Weights of a small transformer language model.
Size: width 256, 7.67M parameters.
Architecture: LayerNorm before each block, no biases in attention or MLP.
Each number is 128 + 32 x the weight over its row's rms, rounded and kept within 0 to 255. Layers, rows and columns count from 0. Numbers have three digits each. The size before them is the row's rms in percent of the matrix's.

# down: layer 2 MLP down (transposed), 1024x256, rms 0.0162, rows 226-405, columns 192-223
# up: layer 2 MLP up, 1024x256, rms 0.0144, rows 227-406, columns 192-223
down226 093:118143123152088132085172095065114170078176087134118099112136134097159154144118121106157091136143
up227 099:118085093137087155128074166140123104122149120164135070141176038128065086173116136150129105213122
down227 095:089136068170108121106128123141057120112137092092143158081197138115133103098122093148172106177130
up228 096:181148182174218136078096094197136126111127122072156140157118161124103124154166114057161124114108
down228 098:129097177119115227183152185130142139162113129149127153117074109131137179163131149127094129119130
up229 104:180131148066222086087136083128147141152127122082151145116100099128094130096107117185099193143081
down229 106:134145116169155115139109161106154201132122083099141120159155146102133125113060158141184109094118
up230 114:093217084098154139128143103167119103107133133090124094133089125118144132167116116193084147185168
down230 114:152196108132136105194134139120149153100132152117156134128133152083147140099125111119177132125107
up231 097:120085150153147074072109112149113143147136140145128126100153154184116102147175097157140085145094
down231 095:060154106135179169097163082137152120078159108102163117096145112121104113130061128093186141134159
up232 100:123118132084122110103129135103122103119204150126150097155097113145068081095075142114164073172106
down232 098:170091101136112100054151132120125215093140075135124129164105060104121087117153111136217116154135
up233 107:095168202147102129129120135161142162126211128217114149131117161112080187086138152068157111074100
down233 101:188162131129133123071167097152134118102105136117136096127144098093128144131153179120099099151131
up234 097:148097107080111152164108114115117113109064146161129115155146117178114073136149111072131133179101
down234 092:155113126156101146125130158141118133090118158114181120134104171140096136143096131152159087167097
up235 116:181136137107084193153179088115123098141143092136123149127140190153116124203090112161096122065092
down235 118:171172128140118082077118087151160111118097136126079098113171123114119143155143164144118091155174
up236 101:113153133126134099058156123131129116109092125148086140102085175066099135115162148098143147197104
down236 100:127133169093098104117130148149113142146122127096160130152125068116125157147119188104122148089077
up237 086:112089120134143174179112128092132103140104124112178070173154042129174117142094115129118093175155
down237 090:159130143161123122115155141104165137116070119119181118073122151130070135122129135136103106129159
up238 096:107084055091098162154140123090115108108181139174117137146148122130132092148115130172176147175139
down238 098:117155092104102101120181113130135126208139130087161134112145146112085114167118067120189134201107
up239 097:145118151062095079109118065166157170099126130084091149112176137092078074146164133127105129160155
down239 098:065106097095170091094113103092088191129128137129169117132123139101100147136077145160153173130130
up240 094:092147119098141148142123134139153116145126121107151107165126080104097178128136132089079120126110
down240 098:178150180073200132173143103148084143080108158098122123140130111084126134170149142098119108102114
up241 099:124158186154117140163120150152140144101057078145143070136126139090171196137180109097091092117181
down241 102:129147166126143141110180115107137092119094164124163127135081161127123122190173097104106134097147
up242 100:138126081133112202186140138147135125114112109056130120090134120109162115160109167140083185108169
down242 102:166123129109118018103097083170170157102163200173103142094112194175097116099119071108121166123087
up243 094:195139101123111102158116137127114158103153114143167173159140137164128138128111117122073185058132
down243 097:125104137207147133121092119112115171125125142114088110119171154147152077101093148127161101151221
up244 094:112114115134138122150172149145132067116096113080141118162141079150139128089171148108167143173156
down244 093:120161151069190098135158129157097160111116121164119137169139118141102097121143119161182179149125
up245 103:108153138193141152152142129137128097144095134120122131122099117146191161134108141083134118069123
down245 101:115124164189157124176147166077112118150144155034085150164110127113114114184170122120091122086130
up246 108:113134139146129084155183146083126141136090095158096098097106107075160146086193122101148061062122
down246 107:110127131197116160071126146145055040113124131102084132147173077128107159182132093100071142075100
up247 096:147138035146055152165103148198125134119158152079159157138133128179106118152098138181092106148183
down247 105:146158120129158073113099098118123198059129168174115116078150201148161094047104086123216141174129
up248 096:141130098139117136094178105112133114092081191143145132082152157105088132188102124173143149130160
down248 099:141148072133109141096149111160098061121120124092121129093168142096171113142071103116139115142162
up249 101:129079130123153118077195122144147102105083141105122161113104198100123063103154128099157135144113
down249 108:090160114154066153126132189154138071114107125141120142151128113141153131135149179156081130090126
up250 109:116147143168139150150092098072111098108166116157126039107129108109122183141106123123113149104167
down250 103:096165144132085114139083205123119108095161123025112151089132099081120125158146102096150085103173
up251 098:195112140146069129159137131069113109109154058112192149108125152110165140166113153160124120108175
down251 100:131090088164075111115141094149202125101097157094060112089126164107101153145157097168104169072153
up252 095:127083173140109130174135148150155099124108134187119138151128143173173090147176130150175069153143
down252 098:080136067099152134091140117142089155137085135131122087140159134097060102163131106146091149093101
up253 106:182142127141172121122176112109124110136177164128143151143123167102089184095140122133165142168083
down253 102:165111099170134110132147156114140127119096093129071146100138153087115166113121153186139150112094
up254 095:130087143133117146155087105174140167128099116079115140137172163148139141106160124150128052118128
down254 094:116134090106144185082076102120147102170152124172174091074156164140101122107092164124095096144134
up255 109:112121090129072130085136166102127102105109107108074123148086133142177091146099106123161140109159
down255 110:171165109153113132165090107160115172135131111146101122143093106126140171158163084109106132148064
up256 090:119091134166118149114187074146122137145141091114130182064101139083164115099144099173156133134115
down256 088:109097112127115174135172150114126127145076095126068162099122122097145111104135100138108127099076
up257 100:089066144139145118121160106138131080153103148118158075058126166083132112136162135095100122068144
down257 101:087130151099141090153155111121174051095096165130145138098112106132166208123149071112079163130135
up258 096:114197102101144135134058110093116167137150125147117060106115108100163104149074133081130139170038
down258 094:157113142150031170154107176096112120162144110080121165121133148150126111156122122101151125101047
up259 101:067094119111104149201141120106107100160138095062115070146182143119182147095101143116093076078183
down259 092:076161126066136159146128150117200014103167129135143125159138090143103080105140075110136142108148
up260 100:118092067165087135156088162131105097134188137096121130181210074179129149095149139155131127084153
down260 101:082132153103152130114035139112178156095159123165123132083134126145152137058125144128141160145160
up261 103:125083024106108152153141158135123118145145174127153176105084098126172071111104140139117087171160
down261 099:133133087127143117125138069179123169076165158155114137119165143179120080067149136174134154160067
up262 097:152124065101084148135123141128122156111114155115112172161198131181166153164153136125155088188149
down262 094:101159108091092116081174130139101189132118125157180092137099123161107084109099097120182099185092
up263 104:154075113167121154107155145103134114051147118062128114131136211151108133187188138118128144168138
down263 102:148182089144102125113111157195103086112149115159084149161116147131136106109107096174120116093132
up264 102:156160045074144101123106112063132139157122157145115149104123102177159118134114125141118148119114
down264 105:151087148158113097098075112097128229126110147147137106164096144115142109084074130096172086145165
up265 102:145074116150145154120138123119138121098112096118122169112157144082190130142113125097133095166124
down265 097:162183156160099142117135099168170102133133135132113163133093166102099155156123157096089135111159
up266 097:144127106105137119167163086157114154123124115090123147151154088180195208144163112145123101130159
down266 096:122189081165201143072144121064127217119165149076179134137099152154091099112051106121141136116152
up267 097:149072134139137134078129123179150127160084166152143068163131030117031123150172130077088145114091
down267 102:150158144198132136086151065067131110070102131116136131115142107104113126140096166115140103164143
up268 101:105193236115124108106094161077130139140144151171108146082117170094192134071113113101135135126100
down268 098:082143090137140192139147142148114081112146107104102102186123121139130119152163154146072133091080
up269 101:181159116115154107108097097162131094132160110091139105098108162095131095102159120145125099126126
down269 098:124139127151105138113132142155107119134117112121173176131071147090166178091113049107120130110106
up270 094:088101126108132154128162146126130099127114151148106140128119120087148114064174181161176088105168
down270 099:039101127118151158139134083157124064146151084152086178193158075137110070095169169113099135104122
up271 101:169054135156137101111072139126120124139105078122165090081163076065135131107153139130125136166141
down271 101:124108150139112129098202126117147117096151089146130169135122083111115179148132168137099120095091
up272 087:147096130185148148181096171113119156092171091160095113134137115142132140128103126176152127102202
down272 088:160155118088141089109090144168133088175199116119090168150161163193125095115122094113154127151128
up273 105:127105135179117150158116091131121117169108132086184164104116144082098090143174152060108084163132
down273 105:106120126181148110181109179140180128057107157113124086142136131150099112129148189111163127109133
up274 096:129072169174137117104182096169123163111153131100183177147089084134193106099113124125114128077102
down274 099:148182145120140163135160099177128056102078087152062116116100076168142139117161177101079130105115
up275 104:132145122138131132168136100136128106111138076062180023129127170114097116109167147146145090115093
down275 093:134156133148110161116121130109143100153081135106152141129124166057157160132134104141196145141185
up276 100:103110124076107119142110110103108157145130194107101126128207135183124103182155135102157076144149
down276 102:095085143123119170118125046086144059124202132160121122077129086126123106129155075105127091184141
up277 096:129134060117128108109130095117134164113160128086130103105158121156089166149103145172101141144155
down277 098:210147169118187052113091036064126148124133180116122186092143159103131153063089071133136162147132
up278 096:152151117092109108182121112120127107103116097050155149113086080106153100150155107184135171142160
down278 098:126142102130135136174112085105149190166151137179040144156110149159149094121151127145151158151127
up279 094:111196114095150146123109123173137178132089148147113130061095101090168101153120113124138164050132
down279 099:147132135171138099122174095148187070107089144110157097109100098150161127190145099102042141189087
up280 098:164123146163118123124087132094107097191161142149122199118105168127113119150103119136104193140086
down280 100:064062117116098139200153158107190078144110111119133131138120125089153116097132138135093092120200
up281 094:137140150183131102115159133108128102119207131139157126126120124188128127136109140084130092102163
down281 096:190143092137115128089135145125114156102160096135107078151154113142125127105098106122161120104124
up282 098:115089177112154153110156111148113144129170112141129100160112128107104079165150140039204092112108
down282 104:192108192143069124120144120092213051138126122155106151128083112149138158126131148099161164146118
up283 103:136196130124168164112147101099114087144133142083144113143078072148147170132158134137193136141130
down283 096:161122225172118113149128162104194097156136143142137158057052108141105133139145144138125160136104
up284 099:198085082146146196177113147143108134141125135111123172178147170164162178096132108135174122061144
down284 096:107157117098130133165069144131177170084108097159141141117096161134127137149131148149152121150141
up285 100:156156124129101106122104170130124097132151112143141132121142197165153179145079106171127136118164
down285 103:087119093095151123157137106085134152120113119102137103185109161084112085148119121142194152139175
up286 112:167048079141153119112144184112124110135157081149145195135166113103121172134134143088116112161092
down286 106:129065185095124093155167132152173192155152106180103162120126112156091168122163140119100118070121
up287 099:160152146122162126138139126168141127123122131131192150169138114140130178133179135084111145078130
down287 098:157143191148141101143108136092226154117112181171127120130150126127103141079171159130108152145130
up288 096:125172170097156132193190088138121113122123132182136102120159150149175145110103132153123127113146
down288 094:202141090062113118054207065115125146119138111138099097125119109105121145117128113144148167151149
up289 106:127177204185139141090159103171131134136112157130148076107047169109130117126157141076102071055089
down289 108:143167128213134118087219062141082073080040157116114071081123084112136130146158106081096105140114
up290 101:104134131108123176188072112077144093116139082159103061158142071091133104110169157054128072163149
down290 104:129101207134073082118126140090168152127141167165204145159146168132091104168126176102123111122075
up291 118:113191098075127109144075098106129135175114104085128135169154121153159199087215124109150130107072
down291 122:142082123113140179158065147059216128134173068123110116139082122085126164134137133144149138123126
up292 096:182127082155162081130175132099132132161152137153160134102124138105064087111103136120159127171091
down292 099:103088177168110123106153077141176138164091073113115196167183137133123123101101196145169120102115
up293 100:075106113128124176105138121153121095129134156134134150186081109128127065085112104084163175097120
down293 101:083194138124071121131110123185087097086037091156098092082157096088148122153114145108098095182109
up294 096:168137154153130184135121131179147192142164158164129118134119093169133102152103134148101129117153
down294 095:140089097166147131075136091101141171109118195140188153042068157127099148146151086136120132155123
up295 102:084117139127130153134126108151130163137176096118173072191113141201171162107149136070146037085135
down295 104:197180103151121181080176097123115119091117071117085096127069152110093108127134116114159111130136
up296 106:114145160128052133049117108124121089086179088109104160167158157112143112135116110136124167070182
down296 104:084158141129110155186091163137096082150115128123175044104121152067145154203085109109142136100163
up297 108:165132136145139131181146144090101089141164110140087134103162118105144108206125126078095091082111
down297 109:093123161144026113154119113148131093118077109098119179153129183149165125133145073113104144081106
up298 098:118175179123129074183097149210167143112126087171108114124135128113145067086118138153144095154137
down298 093:118120120162113146120119160109134094181120064134150172163188135157153142122164155141156131165108
up299 106:153111117123065191147150143132121106099143102130126102158134109106148078107078104144132117083148
down299 112:139187106144065120087163100145090137154140070159081088119139138129164086165087075124173130116125
up300 099:108127064119133082087176081122118168140144167107130147149161081148131126098080127128152148111067
down300 097:146167148172115160119143080118086140143149070090105207083132152164117133127133103119101150160109
up301 106:118095153167140110099126102151127131147155097137140089111152109137097105178169131181124118147134
down301 103:084135089132134115093147135135102106095151166092168111108151113086140158149146136139181146070169
up302 110:121108079096145123131146124076127126142127163148113106123101025097130084091101104245122168170092
down302 108:123125097113127116149116117115160137121181098105124132123182086125121145122145160183095130083124
up303 091:126149176152177124099209113166113144127121126123129091083161079076140129090105137115089107123127
down303 085:170133248163119094094173146121094095111095157128076178087148097082163175090137148097066142106108
up304 100:156123129169085117114158136081116110134136121147105144154101240143099149138127114088163131079153
down304 103:103089104125100126140151175179069086155120103120084108107095099151179118112102141128138130158139
up305 092:144138166143141136075159103109106147143136100133134171107097192129202140050103123203120110114090
down305 090:134114105164103192158141154147102074166067088105082065142113085094124123111148200171085082088125
up306 093:115118165138140111168156109097130152151172166132145120154149217202133138094141134109138063130155
down306 097:109132107108140156099110121076077139124146120116117148140092152144108172087104150158185129101069
up307 105:144177161143122142099143110155137099111131117142127150117124181167168115112107114192069182098192
down307 107:145173093086161095178181135133092120088137158163123107159091150110137137116109089137123178160074
up308 102:134128123118096150072151093166134113118101160156150115124116086156130127142127136110115126091105
down308 106:153150135152099125104137072132131136113081187124167139032112212127155189139101074097136134169122
up309 097:163176156130137117124102162034136115116125147188117095113079143087090161130134127121127146210111
down309 095:110080102154116135126139192106113112138111134079165140175139112118136106154085183193112140130135
up310 089:124168105066129135102117134167114117163080172109072212159082147195134160084079101123167143173137
down310 092:183152108108102102134123164101108186121157110112146125156107166148121101142160161154161106194105
up311 089:149135139159135105176086079100123124148111130081143078148152097136119109152179149131133086144157
down311 089:128083113113147205137175141073198064123113170153180129109115128113125151088115118112140130125106
up312 103:113182174134096109076117149189148139110081175161137127109120086116115140152114121179136160146151
down312 097:155129109078173115119126103098115129092068106111126093066137101078156107136115092134086148101179
up313 097:136142175092143071139096089143142189179151076170117065125127111090076109123122128082085098167094
down313 104:128145067138145129080149130096129199090185120077171117161106130137134172157095175127177123133141
up314 105:166141132147121132094162118169108139176065100083130172155127104145179069124134126101164102091075
down314 105:120123138169087158127143180124177148158091077142144120122096130097100138136128113133158130126080
up315 097:152116163129123112147134118111132140097089113126128141127145118154130094158178136152153131096131
down315 098:122084148161115103089120099142165092143107116152096120176138112169117096161118120118127169184184
up316 098:136146069169129197156158124208143134103138048123135087126088076089110184099143151141172120106143
down316 098:173132168135094083113115173140183136171111176169116162079136091109125111152203081115122196111127
up317 102:053133137136093129160160116141124130119154129106151075117149097078114131127103136127100096114120
down317 096:134168139039145105143171089106127078113140148126128089080088054110117158144106098096085136135148
up318 103:160079202201155129130124103137140121117192081139165121135165215121093135148197128081100103061139
down318 103:161117134121172167153161126154191091094115130186108108150078095083138130108151112142129131081153
up319 094:140194122129154135136107141169130141119194134133104106180157043148166138116141113157096196112114
down319 090:122130109147191105151097126076164188094086143074165120102110148141117083104119088154137145171138
up320 103:127159172119131096124106158136132108139103113069157089114111141126132171182177142110108077130166
down320 102:108111160124183138175129113138112142115155136140098138173094148133172163128178100115138142090112
up321 101:108127138109107121051131113108114174108097128179086102156143080123102107154154101128136162163115
down321 098:164144082141114160065147105129044143157131098096147087095141128113097137171029159108108131196080
up322 106:109061180131150091134127083096141097182158132185142145155132080172096069139098142120054175179128
down322 102:110066103092147135143188155085144132123092094068164108107089129168090138102102160142094102109157
up323 098:120122147158181150133140143174109122145135145143156162144140144189165098126148114144222094111125
down323 096:129162111183168156144180100126124072126145047123104158160138094121151107114144143151194148217103
up324 135:122101087198100117154159131105137133117183107197136109103103158095079194108105120128085150117135
down324 132:155139135138129096129107127123151120122117186095084121097132133108158124097123118112104143071141
up325 099:165159152097119179158122120105129134129164095154117142167147032135141112142088134115081171126121
down325 098:161085161143101078133113043127164113163156187127121122066132161115091115167147116147084119114094
up326 095:145087084063145111139079125161133148098144122141137168141109122136165090154127124101176142184124
down326 098:086099111156117190139090160163140228165162093113086143146139125184114107107178105168144122190141
up327 095:150165098187170160111174123084125167107185089077120123149068138059099086134159136160148115134182
down327 091:174119181155099139161108192072134108166108112138126174148156124099177120155129136130140125076110
up328 103:132141121155098144159085138063135152141165116255114142104124092080080173139140149135093136150121
down328 101:129063155133116099141130114061185103206094143125170134170095159111091123162149126114085104108123
up329 110:054138113087079102115160143070125156116108148162124130130131039067111189162103131147081118168129
down329 106:118195122147130108119121067072114028140122085095078136126145093145142085128139150094115127102132
up330 127:114082109138153102089143131150137128164157145131149124165103122093036114079130126124142152203128
down330 119:082144112130168124128136172165141149124151145111120144183145096114121089083141129166181147122177
up331 103:138157136146105123129124117178145174067151122116121152147128184093122097138150108083102136118168
down331 103:133143137047122163208142122149095131173167121189107120135100111140151141162125125125130158189132
up332 109:091141153148119093130140085160127175129076153183189112137121189093153151128146129138149076116181
down332 106:172151087121198176152213108088162075110074139100085084114118114131155081116182136108131170140117
up333 109:131175060128131148170140138169134149130141126130100068145107108157123130163090144148079145157189
down333 103:153139136068195059112093123158140229115166152096187169056095161141141149112095094097124170142106
up334 095:160083181140134143119118115136129117148094173142133121114154128122137143119141115086105185130118
down334 097:088095168112172161155169081116079150092127116128121116116095121139104165117107131136071093110123
up335 095:119112136105147086147138102118084161166136144139150133153158166137094159168161144127174019145126
down335 099:098120107132165205094144143122084136153193133082132123107152086090077156078136113114143103108145
up336 104:171084078138124133065122182129116077101108180095139198126110098115148145138135140069124143085112
down336 103:090115148118157114129144121155136113105092101157102154125093166182121115120100097117075134125111
up337 108:102110088120054122168141134119129066143168094093138161113205119115161129077141107126107176107164
down337 116:108119116049067126113151062154052106115183126132124095128057078094110134127092109136099134118153
up338 101:117144102164056089124140163125136182156192102209117108148130181127095187112103131059177126068074
down338 107:162144147143116097083152164147134155132096166110121077125148091115133132127141098164110156115131
up339 094:103193132122138127104131130156121140161123123105105113153137092079059111148103107099125178108068
down339 094:067125148120152139134131184137138180138133085097151124127175079098144139134092127145132105119125
up340 107:081096116180116136122176121162141068092171103052135153169116071093097100125150131074132103162181
down340 103:105204136110116141147093162209114139169142171125120145117140114136102174132117144103099149127126
up341 103:110114062161066089134229090126126144134177119116108186165132097155159120139087121115144114095132
down341 095:171143115097123097137134141113105146140121121153091087046121099111119113151126091182077143180131
up342 112:123048081186109180108136144208155107090152120153168145177111073081114084108095104105115183094175
down342 114:127183123139143038127156116168100115098074124145165108084138166108149094126083119074075102126125
up343 095:156166143126171088117160090156142180087159147165116061128145129101114097160157096214107155144125
down343 103:122110113128145145113116137074088122135166083095194169125127101098151181124041096120144149081165
up344 098:147116153133174101156092145193116133179093076123132121096073118148173135140096112203106135150108
down344 102:136076079226113114039155164062179144127121138134153142150116114094105079136128115123109099113161
up345 099:125120110130106138108115157143139116113171109100144164119179103091113201064185133120116180058143
down345 096:123166165100146122114115115124180101135104138141071096131135145101142080121134161121086144121150
up346 098:139147106125158164151110139140133173134186116169139151132080141123130171111106143186138142173145
down346 102:173108150118107082100066132116113210197153131115147149091093150145093124141150204123117127107140
up347 099:139127156151088144100134130152166098163099088147123121150114159081098167114159135118076165114172
down347 099:158140148167123094191114195113118135172102172128123123110119086088142124107166175118116147096137
up348 111:123142077188105109155115133211119141163123123185093152123132104171117117153068100177142118165058
down348 109:118122071096132146129137159117120187152144122073128145126145120103151110138095131123192126211195
up349 097:153132129186093206163116129209121133140145067152086125142185104121154176127155117072132081061099
down349 096:150163175104099129113104140151143111148097165171196132085121167105141107137143146124088088161131
up350 092:134136105126077164142155136142137110108142124139107108161155010142128119156100112158079128186124
down350 093:131158084094088093088117117131067148143122125075142177089153168124113085171055072099207153080171
up351 105:128118105170156092082129112109113160093116107114146146100077243097120177176121124106141114107068
down351 109:173181132173129187143145146159128117129137127100100139137126151122168136167072136118101082141194
up352 102:138113114063124122127091142116133146137087158182103130151164036127124069116111130107122193134146
down352 103:149083104152071156126127100079140040130136123151143136086117131109067133164142128088104085159120
up353 118:084115125113117090142105120202136141137102138097135176179165105186148119099130119112164186095197
down353 118:104165125074158128146162072131157093116088094160113092118110145111083090119094096147107122227131
up354 102:147104144151155157135107155121132107114119097172117200117087179073139152086096127171135166076146
down354 100:169169163173123122197126157150157123157111097145040130154213116150156077111158177140066167140132
up355 103:158106140146177130188062152090155146142123115164135086117106133074104145142150118112105205126167
down355 100:122156160106114107178130147104083106192135146117111112156093169105138148135091179128090107129161
up356 084:100153129138053129132153130109126134144142124062103132108163212186134189102153096145147183141142
down356 089:090135093115145131166084141102065114091145139100079132124103147111129153133075147129150131132103
up357 098:075159149156091120121170147131107137081127092051113166125137104135123153134054115171100161105165
down357 096:128146110133197116095158143135057103084143161135125078105168116098163080166085093094080108107155
up358 095:113125117141150105137162095093150119112163110118140112160112035116114082102094144163120146063153
down358 099:117108132121137105160126111148157110156175110065134156151155146114133107141143080105137187071152
up359 102:131151133114124112118127113170123133119167143106165125179131099186167136148159135099114056108130
down359 105:136160111170122183124170117112072099115153045160119114127066155118107165104124040127180134135107
up360 093:180170078142160118110095194121123073136085183166132126155112106137118143098149106100155170107129
down360 091:100154123143118126098110192184125148092148071160160106100101166148168115117148119089164124083162
up361 100:117116116180133140105127122151152138113204115154109164118105140071105071081108123103134137098072
down361 098:134139152129095149106118120188045121181086084136141134117101087119168090130100109110078094130126
up362 101:142085135100112110129058104122129174151162086144109111158191072149131067130096114105114060157138
down362 101:115117162154108162130100152075084182159102098109203095119117165116103117100103096079183068129115
up363 096:134089132168148128100152103133117190102121124073122155117150207102159190132173125118122108145154
down363 092:097167094118131207110125167154108102113149142167147137087092155132110194143083201085134123136140
up364 095:135064090114115130089111146126127165079147096066102144106213131132109225112128137170097146125140
down364 094:111191121125096148107066116162096094143136070117164106098099151120122136071105192131137085090103
up365 100:104122176211093111131108173180149069124122179167122167095094193147129121190141113128141150073168
down365 100:089140099109142116173109128169096102084112168151111122119116128132153123080141095100080126119148
up366 100:126095060069099143127092128121100130128120101130123142096190096107172128073117137113127153088086
down366 097:116095134117074152073102092114175144121147104101185127101140118176106127106116168108079139112174
up367 101:089114121132138140117157110103115125072176141092168125175097106147122090112070138131132133119169
down367 094:131165152103153112105081168165091096098119107140131101123144094155157101097153095133157152143180
up368 095:109155176080165151118136118145094160135125111132156131153110105135157172087156136159142069153094
down368 099:165079158180142134111137160073186132153118108150119124101191154104086162134167185159141113133087
up369 098:168126177131108128114213123157137078120149111142169173146080180157136126104087117178094102105132
down369 101:172118079137097082104180158137104153112065092128114088147150164089133138124114100175133159062096
up370 089:115092136106164136112106126088164077109069164176107133101112190127137112120089123124083208171145
down370 091:121143153109126117221114187139097086104143154118109128089114192113122151182111110099089131145104
up371 096:191122130143168144164096161128152125115154108158139109115077095135125141152098153177130182211137
down371 092:164088139176076067100140151165131181135154148103094215113132148167097093134170135171165176109184
up372 099:096154135078136133141130110075137146162150111060140089113123157011109125084140140133064086060145
down372 098:158182135074181105157119057135134124118107133162137113160080077159162153147150159135134154146129
up373 095:147158141066109162141106119098119150152101047138138055112126148114107194122085110147125101153098
down373 099:092129143164083159080147088118097127117141124117162109148158130098112161171117123101108084143113
up374 092:164189155139130156091130089088111117158139157123124180123073165092150078152129140140165124152075
down374 088:085091140154127169217116156151173117138092103136177112153148142158130156143097206167152122113092
up375 101:151173134115127113088148120131135189105157123144101208118109142078137089082069129149118123129098
down375 101:185146159194099098139115142097090162200103145140108166146188213161145083097138148182084159151081
up376 099:142082067121170170124190095111103102091146091051153078124166182105177200140147124185074153095154
down376 098:124216139124139125166123135175082156128116134118058123097090136107142192149104098134162162106114
up377 123:131130055173087149212133084075127133130140117121113146119186113163121187119113125137111144094132
down377 121:153144144115110119150114110102138118172135119098081136103112128114116131121182126100165140123155
up378 090:131146135125156142179182122119124125141099104158164087157120155114149195122143137103113092079152
down378 089:147187167156112109098193045129113117022128068148078110157115101090150169143105130094126097117102
up379 098:130171162174070160108195144111141084173121154207122129115080149162156079115148096100158161096086
down379 092:114148111157062097102207126129051045142106174102152113148163132107143124182114076139145086139083
up380 099:110124126148091139119202154132140101135096114201111194114130175073115095077099149115128067079113
down380 101:145130123168103116082175137195112131134070108154098120168159127142157085168189109087106156079102
up381 097:120123119100165096114103113130134105106169091142127096090128161097070086103089141136070208114104
down381 099:201134110088093038124139093114147107181122105129138136134094099131160136108138116102125123144136
up382 105:125094058094145064115136093171139160092176116137105110116176146102124036128112135145147096113118
down382 101:120096129058112127100135130120166181167141083118170152115126127130155147069081060161140195140106
up383 096:143166112106134127111093108133126136195093140145109166049082105102114117130118149127166048190076
down383 098:145069159120128115136174081081170210156163159179098151174171104140118131128114196110158156097105
up384 098:141195142172159154071118118143133155127181169197085108096101127116097151148151131099147111144108
down384 099:130121126199098157107128148132133105146123110110173154079102095088162114149115118083137142126171
up385 098:170161091083109131158109159148126103095091135141158126168106123140112104086117139112127145127098
down385 094:133108132141109102099125118127091188117128125147135085183138124166134095082150127141138102173154
up386 092:163124074101174144169108090125128117183132106194164114125115150136129103147136112147122143186145
down386 102:113109145178145083161135107101153173122170163107139150113170138123100089055091206112196120107138
up387 104:126055105119134112123070172138143153071138173119182129109153132095150114089091120175121128192117
down387 102:097177134114096159134126122141042180136106097120161134119124190153126165038160139140145087139110
up388 096:147164160157125144123123066124138135135157078068185119135093121139151131084169113162089157122157
down388 097:156174132145157110136116089116119125075108182152132121108121152110121145142066163122138090161171
up389 097:111089082101111119074146106115154111091199119146137134121085134078091099083170104166096152148168
down389 097:166133106149094111099103076150114145140133144136175137089131135128137126099060194136107129147114
up390 098:161095141144102136123139137063146143086129140169131125132094134106134103124072144147157161120090
down390 099:118102146103062107096131160159138165145094140120141135135129126171097158190082159159099115079124
up391 095:144155110111136087135088120146117157110151149143133173127137142130164191083164109138102120134175
down391 093:102132125139182169169097125075121174155135091149093187108107159153140084117145158134149177149127
up392 105:158151133071142142134114127099147159160090133153188083127115060096119122152107117144116126148167
down392 100:170073133137127069136165110058121132116054144084142114129150162103130104115089172165114102127147
up393 093:135066106138133118154185095153115141143108116114154131130168107116156095103164139168075089099096
down393 094:118181114179143134113137095102144092120091105131119146160159182181127131059102145109180148131148
up394 105:099100122144125108109097104156102144115055132137063056132151139176149138174086129101105098156093
down394 103:173129091083110182090160121128118138081164095090188151115109138146106148136109059088156123114147
up395 108:131086094155165156079138151142102134104135101075116086108173124140138188129135141102166002161124
down395 104:196186135160137137097208130154166119123196132179172131151106131135107120101105111101199143131110
up396 100:097154182180122118106108148133143100108143114054143082128145036109084123173139122149106129150163
down396 101:133161107136134162144136107121081087163132161087144116105089101050142141160138085121120137111181
up397 107:134105106163195188161183134155125145104123163100124114102074189183126137120098125108118128058110
down397 102:160172145116144090125157143126107129075112128138120145160122143144159108109169047090137115125151
up398 098:108138110106165143167132122057119158161118164091128118154110132157132126134095121098145124099121
down398 101:099138095184122170157112130107141137083063144110102108149110150154146091133106160149122140147171
up399 099:148185133121108166133099089127114143129211113067141103106154136132120118094141147123167061061106
down399 096:148181151145076110088082085155164128098134149165161121155148177129153155113116171123214132172101
up400 087:117135091111178151158090128155130129161117117128127057135168063121194085110083114089088163156163
down400 090:100146116130134142143143080067164142143147099056161185104128204128132057108126081091137120141090
up401 099:096107107126159104093109153115145113095084143106149095115107140099154145122169118114105173146142
down401 100:175177167151142155184127112155126094119169139105125113156117110133106078107180175132087121113093
up402 100:111135204122089181165112145118136114113096097183144130091139094127138172107096119134129170071125
down402 097:139147140166100075136132149106106089120135152138093059129140081121145093199191115101132104056164
up403 088:113117122169099081136106148173109123112138159118121151112117171185112086104065129133153087166114
down403 090:104118149085118126080136196140039175147128102158177073134108147138148210100102110120142120129141
up404 090:092172117180098170196160082190130113123112086133120092111170057170197128132116125134179119121161
down404 091:144181111090134087084172069134182140122136164141106111062101094114143104149142118091101186131104
up405 107:140190106110123125156125169139137126126166099147096124120121136113171091086085127108101059111125
down405 109:142134110079093111129132163167065174199150073149175139213057147128126144110120051142170145113086
up406 103:091076136153151136060138115143144179071121176137121115129136167112105105166163130106124012141139